config.yaml
n_layer: 9
n_head: 2
n_kv_head: 2
norm_place: "pre"
tie_embeddings: true
optimizer: "soap_variant"
beta2: 0.99
seq_len: 128
Each number is 128 + 24 x the weight over its row's rms, rounded and kept within 0 to 255. Layers, rows and columns count from 0. Numbers have three digits each. The size before them is the row's rms in percent of the matrix's.

# layer 2 MLP up, 256x64, rms 0.24, rows 0-99, columns 0-63
114:121171149107154129120094137091180158099159095089147142133113080101145115147075124123146117105141080120109125134121134109149090148157118147115156169125163120112154126141151151132128101116130122
102:162160163106084163105108116078139129079140122135123098143136117092168118068123109157146136107112100107091142132133112130079117136113152113139126152139108115112093113101121119147123137105167127
099:141137150146042139130112137079142114155137139143167090132093067119152149115090115148119148151145109142131127131104136162094138136120130113113144110127136101108136108090138124081155150136135126
109:140101120102112107141156119129148081116142127119148086135161113137118154088152132154162073146130152120133136125123137182126156105113151086137126129107131112128122086121141114146053123147170124
101:104107143155130149122135080106177103093176106111135138151133113141177142159140107134131136149095121141165134158085113157170113130128106123128117146169175157081118105108116128144143144129134118
090:080163148110131112141132122142152106134149145096096126115126125172182143085144143089122087097106117161100138162127150112138101090157111146135088121121112140150138107104109178119148136125153111
094:154159117105107128137129169083099163121151141141153062085148143111141119148143133115149139153100139143093087109128089128127115110170128158157122120153156142111154131069135113098129127135131124
101:105109106150104102127112129103116120084127092135075131128091114156172097159114110111131145128169150156162120144078160106127116139134094105136131126156106122144159105109113170110178145132122137
094:098135148108120108093127117161125127115132158138158142147127122125123168115144179106114101166164137132116088131071132175116105153110124140106130141135135117134094066098155182126125157119139131
090:179120094076142126103116119093159113109120119153078104152100139098129128118109090163097139113128110147145162162101144158107145154065136144134128157146095122129119110134106140135121144106104131
112:092093151128130117075088101138148151147127126092131155139129085121130139098092156154099179106174137140142150158124129186152131102121132132121132111157130129102142089139094150132146142103136145
131:112160133076162124114084133104133119100155151150114118099105136137198132107155150172142126152096133146117113136137126137089117118168155139122146130118164165110106074139096102113120116126142128
090:121107139160099119109113161116120143136080138145118189127116132060136127093150108127112155150101123117104136145125168149148167113132174176149112151132106134138117101111148161145140143108094137
109:139147126122186134101139135142112154168127153142132183116141129130138146134168064132106099135163134120131095119118146117176136128125183114117135158082127118144127112144107097104090150096122130
094:100118126141158097129142092126144151124108143130164132172114114161088092103131130113118110137140169105123113141094137102103108141159124117098147140114128114139144056153158132088126165131177155
102:131196113131158141125088148090145143114098079124072106121133121150167142186140128113099157152132122146142105103132129116094149131126088111126165127134109148120139102139153138102146134163126137
080:134182144138159107093080167085140110165145154143162109131117118139128168127089120108126085152132122143147122113126138150142164165120126094114105148151113108124129140122142139194120115126113163
112:137115147091096164118136159148144078145147141144129098160126129109154104117136104114150123116135166096122139153101087125170091100130115165113120089158110135133136144134163147136071101128089146
097:110161108099091152104146127105122117119190137082135109119134123128167115075132142117122136134135128152123121098149133147167137157126138105122161088122071145134181115146163112132123113146168115
098:152156104157093170138132111091124122121120136114134136107125117137132130135134130123162083113093128135137139163150161120137124131123115145152139194163082133133129109074119074097149093089104108
094:097141141191112161104096136119134161161083102099126126102153123115163139099120106136105106129150081154138134144138146158141121190070141153104148116107112132103153127124122133124122109133140112
093:106170168122166120072147146149135124152123145102135136108186097122117123105135094108138118112153112124178094119094109091136108143116173141148095144130139098138126119101143112139108158096158121
094:120089068131104138127160174159129121147136171138116134159103128140089135083123114149119135105136124098142118196149141120172165128153140131174102114120109101118108134143142110131105100130124127
090:124151118134160145117143136106098144090111151120112105138111146104136182103153164150164123126135179130156145134159078124111143128127135119161161094127075123128132104125121064139168139111134131
106:101136113141093128101108102139170124108107140094136172083152106180124142109161159091108160118132121087103098109103134144120146150139138116162131138134128129117111097141112123152185081110123130
122:133131128145117114129125121183130112158097145148122110148113117155119146126107143139179095068134093122166140160121090133116140146087158126084098133135156157120102130111162108150118187120117123
107:108096118132083123106137163128127158168139142159094110131122112118132130147117105108160075152144150106115113160142169080140158111138130143154152106194080106134135145140130109162128140115130139
107:132120143108146083109115098107110074095134101124158104144144110135121130144120168148134147161124126158145136169069092124154104144111159146077133125155141103140128149105144176126138139168139118
106:131117079134120130138142094175097162167097117146124126072138102149103116126143114117142146122094111150148105133130147133106149075141165171177085127125127148114137148136128080110119106121132117
093:117154166142156106143103137133106136117090145120071115152129116113178150138124127144178134132086133150112144110107121123135133137140133114087171161088100135139122158148099127135093167114144076
116:117137125119083140133131132098165133146086135135129171094133116131090117115109138110126147128175145103175176098121163113124158134152156079181120121124111170131128088131108141111135110129114161
115:123122130164121173142120079092156103108113113088168146158111107087106159150125123132143119117150121123157138164187132145111120120153109105138137165163093112126142117125116121096154093085126133
104:129158161129104120132119123078136096157112151133142096109151104113121120139139169095192114103190137108165138130124127099109119112121123122116120132124136161148172132098129084156119126178140145
104:092121097166115080153121143131155133138115082124107169150150149123131167114175116107107150148128136150163153168087144105102131152115114131097124163119167104109091108141123131128145113126131172
118:144129146129114129114100145145119108096087128099168112131108121090128170146133152120155149116139172107142135129092131126109089140144093129142149127148172139130092154112063159137095124126100178
104:128125148136096101120147167134112147142124142105158100114108112163118150153149127129090145137121105149095071134076148106112159121157114115133137132124144123132157059083162156100129151151114150
106:131114089132123085103090108158170154118158099114103165099082129155130108188127115139137114117120078124126110134090135142119121141106112171124153140124164147132118110129092161134126126160109153
110:151109091140142128130123110130146148119112163129101100130140101145080146147116128130107101172137126144113123164092148159134188134113150158131136092127148162095105115136094088146133179091147150
096:112143097126081132122129110105123141119146140102118145099112144107108139072157118120128156188131116136131135123128170124143139074117148160132153138177146160149120091083088100132137112154120160
112:207115091138171138134100093108135110092123105126153147177102143135118130123127137135110145106134109118164110169118141154150118126134159101138102181142149137107142082121129124151159149143136145
086:131081162165123099147124117138127157117178113133077138144159121142140116146150061143192122141141133123151145139111120127150139107152161125133118154121161117137133190140127123133103125105146101
079:115120191118140143124079132104142139142131119157073065163131137114134131087139120141146110123124122147084113133092097153125120124128145103134159103128132111137133132128158142128168143061148125
111:108109140156152127140135090112128113141123133125090147130164141131144131116153098167130110110191129117142158139153128110101157102129175068153096170104101128107133099117098093095104141109134131
089:103176076132125140123095160153138158160150105115145113127133152154134134159114102109074155133149124135108133161140092099126135132096077126147120163129071136106173114147121109113148135127139122
111:131138128137089178132132150114159119101084131118143109157153111099112126128131134074149153115163111130079145142130130110139124183138159138133156152103143117150115180157112139171129095090136139
090:144127103115127148115047096098125121090103110135119135110110151109134160161124136119147158104174141098132109149142152098120139163155147134152153125143120118147098080128093103179125110139139136
096:113132107117151129103137095137160150122096107082122143130132161173103150143131143157137089161106125139159113154144157127117109108131134110066123131136174120134089075105131093164096133107116133
098:133127082119161159138156096113161102081143124142092142143144094149137150147098116144142124151130090135134093131133141159117079114088174155131153160091133170138125144132141095140159122153128121
098:105152110127113120143123124085143122064129152156167149136104152124136127127145106119098182119085193117116119133133155106123152129147114130129100139110101143113137143109154095158152098179133102
103:158071117134128132112120121102169099133075103132129147178060114127112118127127177127091130127131152103138135138074139126113150137125108146125091134102165125151149139149128158126131117155123159
086:131178127120090113149135106164123148137130141117154147094113108155162153124104136090167109162091125137118098096142097097115145179167133142107155100133127191119105131143102139135144117105115115
089:150121131112110085139164101124196184121148076125103157133134118119135135130131137152098099155085140118164116170148129117096125121119115119110093128166100098095129124149126116114128114116127172
115:143157152127109149147127116088098097111121155106111131131170142136155142131109125123142121132132202178140149142137147107079153125173138086111148123091110185136133109118105101139128117111138149
094:135106134099044171135149145104145111121156169116137104116115125109156130123114114107138108188114146101138159122131127165115061144119104127097144130145126128135121110127139181119134126146128146
081:124130101094099176099134135145096102121138149111148148155117095105152114090133135094140139120173140109126109127109121117137113116092141158120139072183112133102136127139160170128151125095077133
088:116105102112127116115141125126128134099137120151149095187109096130146132119121115081131116164107083121105117122100071145113117155123144130088148109168149142106181103157119177148141117160122132
102:149117094124166120110142101162104128147112165144146126112118132167121133163123138193092155125123149124128111157114148126127142105156191163148103123162162094132151140121108120154115102117092161
097:142146163092140093121104159129174153157093114151120128136103134124144113130148152091123155126125176125099116104104125103108129133140127132085159150116181142140120113146096173142121120138156191
108:128135112140113098118096079159127132153139146163126107110056121117102139157116157123157134120118118154112106114117128159132076138139170157078140137092157136156117150106112115134082117125150114
090:099109126130144111153135115158138125087069138127131076099158128141147113120108156114110149102140161138159102114167145097117155135128126092164142142125165147139156092101089104135146085154105119
111:136093160161114158119130084115122118106118127126090132163155110146106164113101098131168102150102133154138101102134154136102154132113120131152181123089144149149116129137098099149079151165112103
096:112113102127132122115123115167102154152110171129089163103123103149114171147103130163123144143140103096165143144092130094104135114126122117124122177149113177113068125148109147162110132155101129
087:130153128099148116096109149100168080130113150177166096142134097117162109136127107113126112145132101139104135143115107092183125162128147128097116148098116132153147117124168104159152173114146104
089:118129151136140139102108153107163084096115156127157125129162147149110130084081125096138171145152123113131129176142151121133118104125132173130112132158167190137143132103138105107129104108086119
092:138134107167129147105088151137143122108092115123152167152123143113149149116120123073166156103161145145155128110170149123153100120121140144143106194108174133125132114109111104140155099099104108
098:094158129130168113146159106114118114066100085114107152122152157152143138152140110149125125123106162168107133146128114136128077115186143125159129153104133115133098116109115141097158124160088132
092:119141143164141117108102139113135140136110150111099115139183095157107128193098130089132122154110158119122102125137156138106122076140146109089149142133139158127116106100144112149099140072164140
088:152132097141148097176106129135176097115138108163123126090122166124137104116126180123130101163116088163096104124110099129114099133111129164118079129096148159110159163129147142124151130132109131
099:131142126141111121141159133159159139130124146121111159073151160121134158129118100138122121137103131154101130120151095141136163123167204153138159102146128108130074121113105149121120113128092071
083:090144113131115148122101130150147133180174081137128120159119145100113146144158126135145130145137121131099065146131133117124113105138139168177127092137117132090121121119164092094088132119123174
100:111115107167152147116137079126172116144145105121130159122157152137159121144135115105145092135141089151142132136145090104132166144105113125113098170161089118080160177140114139117169118117138149
105:171153099135130149121136106085119133107150103156133118115129091127186125119107094126150130121122136099139131126124110156148110117111123146121198149113164148151088109130138104132085151129182092
099:124111135132113126124103151159150107149192120124132099164126118126147165126152153146144157128161151112105113135094139144130098106153140144155113135143170109079155112078161115150086085125126157
110:128086093104073107126135080123126123154122138157103156115083127124142136151132138124119187153122108139111116167126128120111104119162126213089111128127116123105147146147133148135151145137121113
105:103085127153085117130141133112115112089121119132107110127097104126180112071109139141119183139103132140092144125113134138092147089124138151168119161102124151120071119156145134099145128140154131
086:167124111121145118140064147104109145108145118161102107120108152149137137096139104179149102166086155130139120124122120123104134131089113159131139123080166102083133098112159118111142107137133164
090:097150133089163174125111137089138151137141100132112127136103123155134130115160098148149126085097112116136145127090140132137114124129112119126146147099158118138122117062194136156104159156170125
105:114164115143113127119101118168171119122157139125145130092087105104161113121127119110139095143137072106106151177128115120154129131111076172127121150124136128144143081123100104159137102162091129
107:081170148105151119148118078108140142147126134141118131122144140141117156143126107131175085148150094179095124095163111116116167122156109125116157144089111110113142081130138152120117111173139128
101:146128091117128137118131109163164119155144138125114153109153150105150130104150149122126147124129160169087089079137124158145139106121147151088150104096142166117090099138136091074103116132088137
090:144157142154100114126133172141118136116126148107108149090138104129187109152112127106097098149149128156121121153095141149095110122140156185093100132146079084147162101135104146160125134123123125
108:083111102157132128147104103172144105124119150157116135107126154138130143120151106113134103145167146119122137161128122134155125104123171111084146181126106132128063108105111101117159121111184110
106:144116134121095105114100153082132090129120135089099118146149122114121137092146169070178136130121144134110124141128121107082121162166173160110115114129145156148149133157126102116157132168119152
090:152059122118122156150125093094105162103143118116144149138141118114152109131080084122135151135147133093144113149165116146108108161168162152163150178134113130098158114148117148140140117135131109
095:121112112132138119113131123089119133121111157156135108110092126122154125081094140168100177110135135143125124140109146084156101153109146125110144132115106116119145100086163170182156129156180106
081:130102137090097141146112161097147108135105122101138132123144093162118165065100144129138129103132155130165139127137108125139110135110155120123127168161133160208130116079120133096137143144141117
101:144124114140110129071153124108098148102112119132089140111151093183221107149121138124109147125167121150112149113153121115130148115143132104084136173100142146115144112144128131136117147114126120
134:130137158113069084110138123171108130138089142140122107141119099166108132135130106160149097086102114111110130150079133135109164120113157156104130140137154126155089139131148127148073166122127142
101:155117081120119104109087092129160127154088127138123160093125125152137130121117178156128180134102104126133119119154132138161191123182120100129148091123098126121110122140101109137153135142100117
102:049139108149104101135101115131130116153173131142141110096120100144118122123123115113118123109146127167132157164144107157131158134117110173167084098094116124119138106156155112147128101147172135
106:117110153113150140091161104140168110156088114092134131139131071155109113114096169109130144104129139108181144154111089137137136143110139126085113104123144176147085149113144123152124136145150145
110:114156103161137101151143127097129163135113130123142146092129108135159119140123088094156153125097101165083139104123130145128178125128161133099103156093176121104108092142153156086126139136106104
099:139093119141113127129149125142168109110140102124101113046141101100143129122095127093119162138152136182141163114162127114136125111164115128128146169128159162121096159122109148123130084140147117
096:068105148138149149116163092127117140134128158094098114106130135097132145114139162133141114086124177122119140135143103133147176118157123073119134131137111131082121155108103094106081152129132103
094:134115130119129113126115117136144139120158124145170080080149138163105150120104107126095132100149087137148154099140099135163130091148105095180159116097119133103151125128120090166136131099178132
090:162184134132148106137140187078095165150135097124120162137113125131183127108148150129162115134101132106097098136125114113154123122112143132122131150148071140123160122126147163134102156140135101
114:101149171173122130098138099107116120119076140091168123112154114123145141095158074135135137160140152130133145098167152093144175132129183116150133142125154131111108105136115092107131124140121121
104:113148130134146144113112127080096134099135167136138098094141116147130135111110101150160186123139103117111103137090142142161125128174120114173135092166138140139152162071107116133148144150094122
103:144128115148130101117125146132169145163125069106109126107121122135097145135140165095080147185105161145138109146128126126121106097117104126128107134178134146136161094111151154085142130121113178
088:118103117165112134099126090153159110117129142175087117083130122154095124159128113093087172139158152147159133145079116180138118086154119105131131115121164149130127105133105128127133128100143133